python train.py --num_hidden_layers=16 --hidden_size=128 --num_attention_heads=4 --num_key_value_heads=4 --head_dim=32 --intermediate_size=512 --vocab_size=32000 --hidden_act="squared_relu" --norm="rmsnorm" --norm_place="pre" --norm_eps=1e-05 --positions="rope" --rope_theta=1020.0 --rope_fraction=0.5 --qk_norm=true --attn_scale=0.177 --bias="none" --tie_word_embeddings="early" --parallel_block=false --extras=["some layers without attention", "local attention windows", "paired heads", "gated attention", "exclusive self-attention", "value embeddings", "hashed n-gram embeddings", "an embedding shortcut", "learned residual scales", "skips across layers", "norms scaled by depth", "capped logits"] --init="uniform" --init_std_qkv=0.0324 --init_std_o=0.0 --init_std_up=0.0324 --init_std_down=0.0 --optimizer="muon_variant" --learning_rate=0.00943 --lr_mult_down=2.0 --beta1=0.95 --lr_head=0.0198 --warmup_steps=0 --schedule="wsd" --decay_fraction=0.613 --decay_shape="linear" --final_lr_fraction=0.0 --batch_tokens=32768 --max_seq_len=512 --doc_mask=true --train_tokens=198900000 --max_steps=6070 --dataset="wikipedia_en"
Each number is 128 + 32 x the weight over the matrix's rms, rounded and kept within 0 to 255. Layers, rows and columns count from 0.

# layer 12 attention output, 128x128, rms 0.223, rows 109-127, columns 0-127
[[120 145 117 161 153 120 138 150 119 148 147 139 133 107 145 101  48 111  86 151 117  56 156 135  83 114  84 108 106 142 145 147 133 132  64 190 115 178 120 106 113 165  60  96 128  92 127 131 158  83 158 161 115 142 122 109 132 120 147 124  96 166 112 142  92 136 117 118 187 183 152 145 126  95  92 111 147 121 121 135 112 161 140 100 130 167 106 133 164  64  96 123  98 115 157 130 107 171 141 131  67 152 179 118 101  99 148 120 104 101 169 113 159  51 102 139 157 105  98 159 109  76 125 102 123 130 196 153]
 [139 148 179 170  88 139  99 136 143 113 169 152 153 115 134 127 142 118  81 131 164 152 100 130 146 113 161 125 109 109 129 173 134 112 152  71 171 115 172 145 206 132 129 128 120 147 156 148  67 121 180 123 100 185 105  93 129 150 164 128  89  97 139 123  98 143 118 113 143 156 108  76 119 187 118 131 105  97 123 122 112 118 119 125 145 173 112 135 112 175 137 137 174 119 147 159 146 130 123  75  65 132 113 113 135  99  77 167 156 140 171 135 169 180 122 152 195 116 150 166 148  98 147 157 157 139 118 133]
 [109 111 157 142 120  79 149 132  64 129 130 132 175 118 107  78 101 160 112 162 126  98 104 165 130 137 129 142 158 146 134 139 115  55 107 131 114 141 141 134 150 139 109 111 115 149 145  99 107 107  83 156 151 116 185 124 119  88 120 123 100 128 138 132 121 111 166 135  76 159 138 156 183  58  99 119  95 123 102 122 137 133 202  94 108 135 113  59 153 109 126 150  84  81 155 192 144 163 141  71 150 136 103  88 195 168  95 129 119  70 152 122 150  97 103 168 150  79 106 163  97 139 131 113  52 118 131  85]
 [131 170 155 120 158 133 119 111 180 139 125 124 121 147 171 101 138 111 115  73  94  98 138 117 160 146 118  58 168 170 134  98 131 137 119 114 124 114 135  94 111 119 120 113 131  89 177  86 108 130  67 102 118 116 138  90 117 106 168 112  61 147  32 105 103 109 148 149 106 155 127 117 134 153 122 111  89 108 128 131 129 106 112  85 142 166  97 103 173 123 124 158 125 117 115 104 125 106 152  93 169 128 104 160 124 135 110 195 131 161 109  77 157 153 125 207 137 146 171 143 116 143 111 115  58 159 153  70]
 [159 182 119 146 146  76  94 131 155 107  96 160 101 113 151 123 106 135 130 134 126  83 177 174 138 115  76  88 157 127 131 153  88 122 149 184 143 153 138 181 105 147 179  96 160 143 138 131 118 100 177  80 113 167 130 141 139 130 146  66 111 128 118 154  85  93  98 130  81 127 132 159 112  82 143 188 163 169  88 160 122 129  93 114  31  83 103 126 141  84  67 117 105 130 127  75 106 122 109  37  82  55 131 122  77 117 153  91  79 137 146 134 142 152 126 117 133 115 113 106 100 150 109 153 150 167 168 128]
 [129 172  87 115 138 155 133 145 124 144 206 150  94 137 134 181 158  90  81 150 114  88 114 201 129 123 117  75 132 141 102 124 134  69 181 151  98 135  82  38 139 117 129 110 120 119 160 112 155 136 133 104 127 129 167 111 169 115 134 126 142 213 136 107 142 165  86 150 105 177 163 147  75 141 139 118 129 101 167 117 172 139 138 110 115 136 140 145 105 114  96 159  81  97 128 165 136 149 141 119 131  91 151 143 143  31 130  97 127 153 156  91 148 101 135 147 143  88 163 121 117 101 142 133 189 123 192 108]
 [105 117 172 157 205 175 120 119 141 143 128 125 102 129 127 140  98  96 137 151 122 138 152 125  87 144 125 142 186 136 118 124 117 119 134 168 109 156 151 140 142 153 119  99  82 112 128 160 157 114 104 164 121 154  52  98  85 156  99 165 118  94  83 129 117 176 120 134 192 118 102 126 152 130  89 177 137 157 154 121 148 122  71 125 151 143 131 158 114 143  96 146 157 111 143 168 142 136 140 155 150  64  67 135 156 119 142 169 140  94 156 152 119 107 111 156 130 105  79 142 137 127 136 107 134 163 103 113]
 [123 118 136 132 136  94 107  96  97 121 128 141 141 151 136 117 111 139 117 155 168 102 144 126 178 118 126  89  95 142 140 143 170  97 134 173  90 174 113  85 129 128 142  99  87  92  93 115  87  43 154  57  97 202  80 145 165 153 110  77 103 135 144 117 135 131  63 109 123 141  99  60 116  89  71 138 105 136 157 141 159 181 105  33 187 137  82 156 155  71 140 119 157 154 136  96  61 112 128  81 118 113 137 127 124 116 109 111 117 153 162 188 114 147 190 159 132 110  45 172  96 143  78 133 149 104 112 144]
 [189 127 144 103 101 164 140 149 115 117  94 126  81  90 149 139 121 108 128 141 144 130 109 123 147 116 171 122 121 133 184 123 159 205 153 129 100 121 143  95 148  90  91 132 112 140 140 139  83 128 119 103 177 147 105 213  88 118 148  78 120 159 130 146 143  91 103 141  96 127 123 127 122 106 110 130 104 161 137 148  76  75 170 116 136 116 165  95 103 114 155  86 141 112 104 127 133 174 166 111 154 153 124 143 137  90 133 138 159 144 185 136  98 130 117 154 176 109 134  94 147 194 102 140 146 124 128 122]
 [ 68 148 126  90 138  68 108 115 149 141 139 120 165 146 156 148 167 107 150  68 111 143 192 121 107  94 143 130 120 130 135 122 125 140 155 122 108 129 164 106 130 159 123 118 135 116  87 109 164 124 151 170 153 166 115 192 153 109 185 138 127  74 209  74 110 128 134 138 143 141 182 165 145 125 143  51 122 164 112 122 103 149 154 113 156 125  86 108 130 109 119 155 108 136 170 154 160  33 111 160 119 116 143 153 107  58 113 127  84 105 123  60 112 148 159 103  99 166 121  95 137 151  96 141  93  97 140 125]
 [112 134 123 115 119 146 157  95 126 116 116 128  85 114 108 129 126 137 137  79 117 138  94 126 151 111 130 143 104 114  84 123 135  90 126 141 186 127 150 116  78 126 143 157 124 143 172 109  58 145 117 121 101 106 100 142 122 119 134 120 182 156 140 164 122 148 116  83 124 136 112 120 123 114 142 148  83 160 109 142 131 132 129  92  92 118 169 144 116  95 135 135  79 117 102 103 160 152 169  79 118 100 124 123 107  64 131 187 132 147 141 135 165  74 130 121 165  85 154 101 152  98 128  94 134 100 127 169]
 [135 160 100 137 150 140 193 111 117 174 152 131 121 107 129 100 130 165 155 128 169 159 134 129 140 135 118 111 139 145 128 158 109 153  75 118 150  97 105 102 110 160 186  75  80 111 121 130 114  98 118 133 102 121 149 129 110 147 158  77 109  99 124 130  93 121 124  95 140 155 139 153 127 133 157 110 170 157 100 180  95  84 101 120 152 132 158  79 130  80 116 125 198 125  98 183 117 116 121 158 145 147 147  51 164 114  92 131 141 148 137  96  99 129  80  90 129 153  61 149 146  98 111 144 124 153 113 150]
 [161 156 203 120 151 158 143 170 117 127 120  82 124 146 114 114  66 117  64  87  88 152 119  73 155 146 101 118 130 102 107 138 165 129 184 124 109  44  66  69 139 119 129 143 141 138 165  96 126 114 110  82 126  74  51 156 129 185 132  91 134 150 212  99 144 166  92 152 104 174 118 148 155 148 128 151 132 130  76  87 104 116 141 116 172 120  52 127 106  99 113 125  79 107 139 126 125 224 121 135  73  95 116 191 133 138 130 179 167 137 154 142 134 195 101 170 119 157 172 133 102 157 133 138 112 150  34 129]
 [106 106 134 157 112 148 167 107 135 135 110  71 149 152 181 126 141 154 111 115  86 104 147 127  99 162 125 100 115 111 104 106 117  83  99 122 133 127 142  83 144 127 135  87 162 157  77 114 151 149 163 105 173  39 112 131  91 125 120 141 185  73 126 160  95 141 140  91  96 137 132 172 168 119 160 136 129 104 122 111 140 172 123  79 152 147 172 169 161  95 159 143 179 155 146 165 103 141 184 154 130 137  82  97 131 132 110 163 131 171  40 101  87 145 132 102 180 116 160 145 147 105 134 157 121 180 109 122]
 [117 143 131 169 119 116 113  92 127 117  83 111 161 143 101 147 111 106  77 134 121 127 108 170  98  94 132 168  95 183 149 163 103 197 122 143 106 160 115  92 195 179 114 125  78 177 169 173 117 131 179 139 116  95 126 106 137  94 122 124 176 146 158 120 134  86  96 120 143 136 165 108 146 114 126 138 149 134 132 108 118  93 153 133 116 152  62 155 138 121 146 106 116  91 109 138 180 124 146 136 118 176  83 202  91 110 128 118  99 139 188 111  89 196 134 102 165 126 107 124  75 124 132 173 107  87 150 147]
 [147 191 148 135 122 107 147  95 120 147 147  84 123 110  95 174 117 136 116 115  91 122 129 107 147 109 141 125  89 168 103 184 117 147 158 146 113 110 112 148 142 169 169  78 139 161 124 160 121 112 142  99 159 145 134 132 147 175 106 103 107 144 154 147 147 150 109 204 129 137 123 134  95 136 179 144  92 160  93 144  50 116 116  85 137 136 211 127 148 140 110 158 114 120 136 150 130 163 147 105 155  97 155 111 117 136 155 141 181 134 135 143 178 191  76 126 113 106 101 126  94 174 110 171  74 144  79 152]
 [108  91 121 114 121 131  83 118 145 126 118 146 130 147 141 122 175 144  65 155 139 158 149 132 186 135 110 149 152 128  91 110 115  99 143 141  84 123 160 120 154 136  84 211 134 141  78 122 122 173 142 197 171 106 118 139 190 109 174 143 145 128 102 123 155 150 119 156 103 112 108 112 138 149 120 148 111 125 183 132 106  88  90 130 122  89  88 131 128 120 126  96 124 151 130 164 118 110 124 134 128 107  86 121  72 112 145 138 171 122 162 132 198 191 135 107 123 132  98 135 135  83 184  50  91 133 111 181]
 [ 78  88 131 155 160 166 103 123 175 138 116 128 143 172 152 105 115 127 129 100 101 104 172  76 159 140 130  76 146 172 140  86 115 160 126 114  81 136 140 108  99 131  99 136 174 164 119  99 102 127 128 113  91  78  63 102 143 121  94  92 116  67 162  86 181  92  79 181 144  91 114 151  71  87 140 119 151 128 160 123  68 158 148 120 147 138 123 131 112 137  98 162 180 128  92  99  87  99 157 106 133  90 134 152  82  19 109 155 134 126 123  93 140 106 179  84 127 120 154  93 181 108 178 166 111 104 118 108]
 [154  69 141 124 128 159  56 132 135  96 142 190 107  78 127  81  91 150 125 197 142 151 124  76  73 121 155 134 126 102 144 147  85 118 132 142 138 108 103 105 120 119 113 210 159  99  73 140  79 101  90 123  72 128 128 145  37  82 148 149 160 100 128 111 182  95  82 114 194 102 106 154 112 149  90  84  78 190 153 167 106 109 135 153 173 156 170 109 116 170 118 113 118 106 146 147 112 121 109 165  72 107  92 167 186 151  76 103  79 160  93 136 150  80 200 190 187 187 114 111 122 171 255  86 132 177  37 112]]